config.yaml
head_dim: 64
d_mlp: 960
vocab_size: 4096
activation: "squared_relu"
qk_norm: true
attn_scale: 0.132
lr: 0.0181
final_lr_fraction: 0.0
batch_tokens: 131072
seq_len: 2048
dataset: "wikipedia_en"
Each number is 128 + 32 x the weight over its row's rms, rounded and kept within 0 to 255. Layers, rows and columns count from 0. Numbers have three digits each. The size before them is the row's rms in percent of the matrix's.

# layer 7 MLP up, 960x320, rms 0.157, rows 261-310, columns 128-191
110:143087105108122145076147073123159137139105117146188107114127125089119154209166176104052152184139093105136111124123116127054112123123152176140104159072110129131157101088109087076137165117180114
102:121143067161157138188140128154095119148163122102109110163092188127122159143134123058135089119126165168126135104169104121104172117140132070161095058179098176110145114186139111102130133146094140
102:134163155125174143134180151131065158148170142094154142087164064112134149138109157171162109106076128072083095123137151103107176152040105160185097128154171137133101040114135161091179114156118139
104:095096103143130103170145160134138104118155113103117167154189133169147149163106122077188094102115091086075104117172175119141088170133125083142162108131181107148102137139121092152117084123144106
105:127198108125151086097102124126205126082140087124106125165104062136104081107213190168155128124141099083108069134156080104124113096145104102110173150186136099156167129101077083141125077117125159
099:082113151199120102099158136091154114131109089122139211108135171143077122123074191071144145195128190141183147163098136132167131095127187096088143084137112105093123158149126173137084153148173165
105:077135113131072162158121157117088126129184160118150108110147167106123133154024075105094114157111084125094139185139163137141130145106137144168099140079130102168159169136119107165049098188173092
102:162069063098156104091121095154144103140130157156143137124150099193072175137165105119120102134031161183162133098125119063143091134129142069102138116148157118127120117114167150144135118143177076
097:194126116143142128085140112106137139115127145131110094138088177110115143150199115113144116174062077114088103106155145165117156167149175146096105159181115178126182123120082116079196149158142113
093:126165141152126099107114137196118137128133131052171088167111083136102188137042080096089064082192145137184143105094110128162117163104060187169164067111086119101143111162102065135133118092084121
100:100121127145101104055145152181148125156142176132145145176150114160128138074068143124147154191169097115143066182155179123104130141147131126132103136130157043123175104156088121211114107145117179
102:141146066132151141185090122193117115136144105057168165130172044102156088147117204083122103180140108124123138165091126190119125158109122149125079092164206114160156173187133099119089109159136116
102:140149091149098156099135174059123134158137089116131085115144134055126135123099106061132148187125123159155139108150157158105114160115083091172138085127185138109066098095098109079135127118119122
102:133112121091185109136136124122126105088158171114089159124135151202106103176070133074098142083155118116120141136146071098093140126096155084147130153131100106097137162137075074156105157125127090
099:161157119108152185136177102127138110119117143119091164139179133109163123119160120133139048046161118136140170152126096110159083138141092094142108102147150164092079105113126094197145106097157089
095:146129098148123180124120148104117137152116096109085094074138112091168147117120111076055058134071133143149085098137094168115116175160122151139151108138147153178125118100124151111147099122081127
100:116117116146111110147140142098115116135133127139142199149093146163083186146131163134094091143118150088103117245170123120157130093088109121096123154178115156131078140121107104123121177116058132
099:106080098143164071133136092123080124145176105106106134114120101122121166119203137104113090066141115078181072132161129092158124159036140194174194122154074114109114154068164166105117106157080108
101:157142104131127135139187100111053143089148152160145124142162162174103080104070145143063080134151152100054143166177072165107182172112122119117115167116120129108129128124119170218079162141120109
099:120121146141083163156125134182105087132121127125095074149163143112107178123148117075099057167135122118128141162106120163098088190183176152118086143165145116218166124125085166154120092118132134
098:199152107144080138108163044156169153136125135083157136139111103170137161155087156085111109129146149089114138099118151109092120175191103126139074172149124140143131148118129105147200161091133041
102:154121121152117123130107071140158142106100130127170146189172120114097176135122158107116104151165147141140109087170162159124103128134104101118098123068111133121155098175143105116193130091127177
106:102122074143079149138170180153110148155154108174140088085173126114117202124074107159120126101115147099100125145154172143081192134129180107149130131142143090127138131115091138142103175074118108
097:076102116120185134122092162121180159103117185155172135123116168155115126066087110137110094099085171083135134146164103130156123123108160099127111114129133136135093128097124147056067127179155133
099:175158110083119208141130111105109115101131112152066136109123108078125143111133139179125098105136050158144075115141171094139144130135156085111090130146115099055115117147137106199138133127105107
096:091166164116144200164117140058201151124134106152173078140113163144131107156071157115139117151166186152126102133187101130155154131119125164131164100050144101104129115147164094138116106118074132
111:110081068152144130138146152131157125102171067048133115091124115102152139152117142075147088137131191097136096125098108168134145057141126085135144158177082119226123138113135162161066136102148151
099:061090165118126077119130082129148146208071125109112100094140147126126133161142133104095064160131061080136108140123192100134132081150140103104084138116126116119115120134140136086136100160044111
094:154118094112168206115165139098106110119090111131133167135150081105110149134073111082129148138156080178087184116123129143132106097209085146073156027165146111093145128178147117140117085135200096
098:095154090105167144158119097137149116089092155137093110226102132083145126146181115107126075220149152176158088122087121122107119193105086124125096132128129144147062177107130100117167168181165090
102:073124078131140145116111093181133126120155210157171176123064133133139186132188141103174109106141100143097163155155204119140149105134137104129119106126123124131166141188172133121134127137211167
096:081106173152176122152128135131157158159135106118154123157143166143102141182086132107179119151123102072125186131143188154145120109134166112128105157138133153136124074146117094142143149142113158
096:122168138139172063135134174176103195094078140150097160101090111090086136133075089140113079138168104185158121133083105131148118142077159108148070128153113088129143182184137164171179124130164144
107:167175108104057105160123094167129127093143139118134164142128136109119139113100090082122098055103066048109062032140176078102098148140115147140166105198109099155165151111103146160052103111124066
100:139105171110105174120072119111119139158153121149086166115073112091177151148114132149155145135127099141117150111134149128106154056162132122081088154068151113108151084097134078074153118119134121
109:146175101123057120122118110161109083067098200106153093067139113165124084117167088112054133187142145117135118154068131129104044109143156091055137128151140100111152103118121108101061124148138095
092:120072140119158087117107162097078153117092086150149188176187138153110164149145160116131117067135117190107106129128101154153166109178158106147171190116163123087112184135131136135126178056098123
094:176155165089092145167093145146106083125099168162092133153141117106110096121106110152108142162160157099170138138083170173143177136160068048126155101127139151075146156086158129097137137095147132
100:096160079131091155151142141175115119124136106117081128126156126111126188130148171186182121159137123147104134127120139084168113089127110167098131124155195126083133110105095097093134131112102146
091:084120128146096070124137114099082097104173076102149090106119156146095142109151140073084132125126162078188131093196153104151171144098184136174124124171108113137126060100127090173084158175125117
104:087147103127131155059096185136133101135159104166127113101136173110131083102117155143060108105175083162106050087152079076115108118162179101127171101111156150147111142133141165088123111078171100
109:106179134111187202130119204146167110093133100088134136094090090134108109133114154179161097156166126098095148103168140105173118141125051109160085062118128158155165129069166141145154125113146149
101:093090144132076066082119104116191089165111111100179124143142047122156143142104114130115134103190163173122134122145106163146136101134110148146155108164138148094081163137087079125131148117100144
109:047075152136130091181099167133142124144132104086138125109166096133157070132135183119122114121040181099192114126121191111106119078086118139138118142123148138133149168129114118200121139124063161
085:152090137081159069125150124087094087106144180113122061138136132134073095152109119146107113194079131144053160137165139093149133105040168101128144119089095179140195127184135141103095100164128094
097:109163147136121185136125209087123142107090098137093159142144158161156138140152099106100100138182153074122130216102128084106104054084102160170101134137130179173076065142094117104174173095124156
100:154141125115133151124164119145096067094110072102082126161161127121125190085101153158099103125148104156143081131163161174141129074101081145143105097137116110174108145085174102166138163155137129
109:107100103129137079118071131155137183173147154125107145117112155120135078172159145125094108071178142149151192106129170087173097103085076125180064091113090115057121080139187085136060100105120104
097:183138077178132130128157152087183105110145145170088158155103106181127131158099132101103093093087082190141132117128097149124086106124114206118116095130131160092147162133142098108175128102115129
099:102109151118154159138116164184116096149143119079170075125170071137118111175064176174145099114114104173109127064138143091112179132117077138176146170133108156143111156125122078119121166080107121
# layer 7 MLP down (transposed), 960x320, rms 0.091, rows 261-310, columns 128-191
100:135127127143155144160091096176171083143160126153159140204070140147106147093148190145094135165159177085049172043117074139064109161102164141143080116130152129155178134154098106095131082148108117
100:098141109151177136162179104117145146105098119169114117155126188094110185082154110074142090139106093134113107152079142098078184132129112166126112093111099125143169140122097111116160115137134100
103:179103132144169175145104057101122035125147153120143172105146057136155131173081131102145099104108132131164121114126218110139136114150112168124170158131135080109089108094140052096160140195111086
099:178148101131118155139164094063130156173109134111101159163137130098103140119143127152108107070104106188108146134159131138163142137153162117177110170134116139170084080100174214110099093110168110
105:122089127129136107102107126082128153115123104139076142131117153152140127099166173111114144172106129119134133106126078143178106087127064109167105112108167088118172127118121071141147111066068085
099:112114082175141146119191184167110168155127073112127132102092143110137140137123129088137093143139117080155099135153218118150151113125138149152124086144217096141067129124144234135086131116145153
102:084093215167122156155153121108145196102160136160120121067098115204148112098076111069069099126124139180118166162125150146155126099097152114102135092173132114112179102108155151082080133168093140
108:095133074094093109115068060147134080147145135148085141088136099117049147135179121135127088173102122169148153120149155138118150120113137156122080149115093123143111107108155107141138119113095138
098:165112136076134111101124128127120142062170132142140115165109090116142087089149092138148122152151161123081108085110160137141116176078103169085121113079093163150165124132035140167105158114104149
103:136138149134095077107138102136164106107119136145153093156131131073131184074053103124102176124170081116145139063142102113117105180151126158102114071119074145153150134132094087140146175139071206
096:109120135146108088050140127158120151136119077101170173103110061089138141156060147165136139169127055166140155174111112127121143146073090137152157109103134062099144155139119138181139090099175116
102:131154089120135101169171098086133175097143103142115137171091121109143077121154124131161139151115152114134093112104130231103101139086087146082185129138116130174161141154162055107130103172140114
098:107117126112067182141162114079181127154126092131088124161104113133156109099146083084124187149141139151112166115104136138125114195116086133144098130135154112165041126110114114086150115145168132
102:144099113127143134132115101144136151141092140126156144121131172077149048131066131109105137101095144128092164129053140147128093178151097073244121130127122143115175134183122138217111142065121122
102:091105160100157163121154156122122130182109175188097124161178155135145122087101117138121187137110091145170148117129171115130199139148120134141137156141087149158142142157136120127202122132116116
102:162130177114116089102157093161177065107145121129111169183111091185110120128111136137173143084119199088155096092156135147189134083126128078078119131138065114108162112108107165139127161171120143
100:101154143133182126163125189130117064089106119127136147168094117115151126133156115139176077140163147118114092115139105146086076126108127064102062144156109130104135086140160144142091147077125123
092:100097101118121081144114095164108196167160147136124161137088134134149172080135103069102141138130161162112133141075155087132172179135110151144099064142137172093163196125130148124139133138113154
108:188078115101133110117088094119099146109065128085141134136091202092142108077121124059111106127164147114115158131172100128136110108095114146082110108131080150162119144127121051124220147200148163
098:132193100119136153155169135166136118138154036119126106121137154098166174115133159101077058119147132095169132161153128172159121097078143195144147180140157125158118116123089158119126167160084171
103:101140141108106147157114138117095128181092157137181140069077173146144210161080169142096121136158106108128143157127077132095108040084146064142180127137147141089144178133186139182088094142133118
097:108107115082195102158146128126145056114152111163079097137128120134119117165175116129114133150076133090112057131143083177149102130082131123108150113125105151119107122076093126094116130146146145
106:164116110096135123152098101070099139085070195160092099117132164182155084174156181098099104072131129106128157093125154136117171127124104079062125128117116108156085100126122100146106126184105139
099:085105163100162113080107113162152148067164084163163070154169108124106154115165078169160174157072151146132088130117125144084134132086117123087108152125148124103100186103104114133083085107111189
105:093156159096183123132135159134126126099113164064085147118167117160160072160104181151116124114139113115109050077150114106080163143170072147112147135096189114130152092128217155117157125116132112
102:185140098141226149110122134051177193165117077118157114109090169163142109086167101155110109112147184128121112116163188124151178121096139152122143125136187105097157148170179138145145082086146132
103:166124079168089145151167118148143110066137142050160113141098143140101112090107118121163097160147224118145104165075133120129124065088183194138120136092049121164123117091090144155114103142168125
099:124130148163098133142142146131088147166115140142185084136172131157157115133203136161083122154066112110127154115114111123131152157146155145072134146085117159132167118119192138118192174136078147
097:122101099143131164163168110097151114152107114163171091118118150142141206064115110117160159187217072104103102096100120149107150098135158124102106095176136168098130145103159109169180173114139190
096:145065106150160100113132136056176150090071115171182165150107142160115156091118128152122094153141133112113167131113167122099087135107135121103130042135192146111115101113138130130125100102161157
101:178100141144171176121152134145092146135156146075145111117139085116083119089058110167099101132094121104153070095178131159106109112090154105109112093132146097116133161105122124116169162156137137
095:111098171105171157148089093112074054120149113111128119119164111132103128153104127096126104092133143162176127076154193165137118148172169125130094140116128207167112078098164164106134157122139125
095:087073119203119118102127080116111182158081104122116088148181157130124111134139126124115137111080074107098138102153117114138104129125175116069105129186145182156123125188128146105192135171087105
102:154116129122140183149179124118125117163130119104108178171190151121123185086122122195139110118147096119117064146151156128100115129134100122101121106137079130144125094150154156141114123096131134
098:199076139154097154119062131153130048160127151115140090155102159145132131111166176120204176143139087129102099138127166165151130194122151070139074093133141152109113118083162112120186140075121128
106:120139141144109151172162087082153137147120162146165070098058156092110086104149133114122108152146114078135160124120126116077131130105115119153185116125183127103136179150078118117119150171062157
090:154149150106115188162173098074094048159146133046117159114178150121185192152133159116142142128091067174166200161106089139151097110169132086176168162143106092095090171123139133135185105076156135
105:098119173089079050116179090110138142113197154167127120106129111116154180122100140119091130187103102122083077141112138120114114157157173175120086119132125064170127074133168126075129146135175138
097:143104090082127125125104140205121142101137137162090098125115167111105136117149138167215099183099147174167117153092136133161126122101162126114162135099105140117140096149134055147139186163086163
092:120091159088119076142117212164202185175176114131183160117083152103170110151077118156151115161131164163132120146069136114151099122083142181105099078048178130111086163130129073097193146144100163
102:176103146131099149123145163088088104137176104162165108177124190084105118108138096090133121160112067127146117142128129086122143120176147104135180184124151135080121159096132100097147098151164197
105:123165076136114146140151207141125091084143143108137144117138107167161176126148157146099084185176162103141141129086093059132041103043168153146116055136151102047203187128147098165134154081057219
100:085147173134111114148156141111120135142096146080113086122199135158133098147119141106114087060114158149100186156129159126096074155131111163106124097178116147134135123129061159096110064121103139
106:145159051139104137168132113124129149135178100097108166144100147120066134161098123129141127068130091098085112146090087110156114078098112109074055116091068114081117139123077123124105118145111161
102:096107083161074178115069119107160128142138106127103108074122122129147127132121133098108158126100113127070073121086108178129131143171096193132100116125088129183147109100113120168129135090118129
095:173121124025088159114109199167154061184151129131166139086076140100084119106162109094152092123138081118069115154127094193103083117138106143139214162087119154153171133116080088112137152162169152
103:113104094122140076069152082138157152072158127164183144148178116131175110157107101179121134178160106128185070160105151129147154077096159151142111184128085082135082140107124055117124168098107121
104:101138142122169136146147083152139212156191165101175092127090113139077161102150135115090107125142179168132140123063077112089128112125168185155062133149155116112146105116130153142110134118110131
100:129086178108148131087096159133091133111182144189116136157162140088156141106119090165100143185171128116159162154176149141153103188153110194146124138136133134116139141103160091066173093111150155
095:150116158095106100147138089154111144143064120112137052171132093129147147134147070203185164108091153155128100172110117161116171121129112137123174097167091143129065104108110114170127145127135142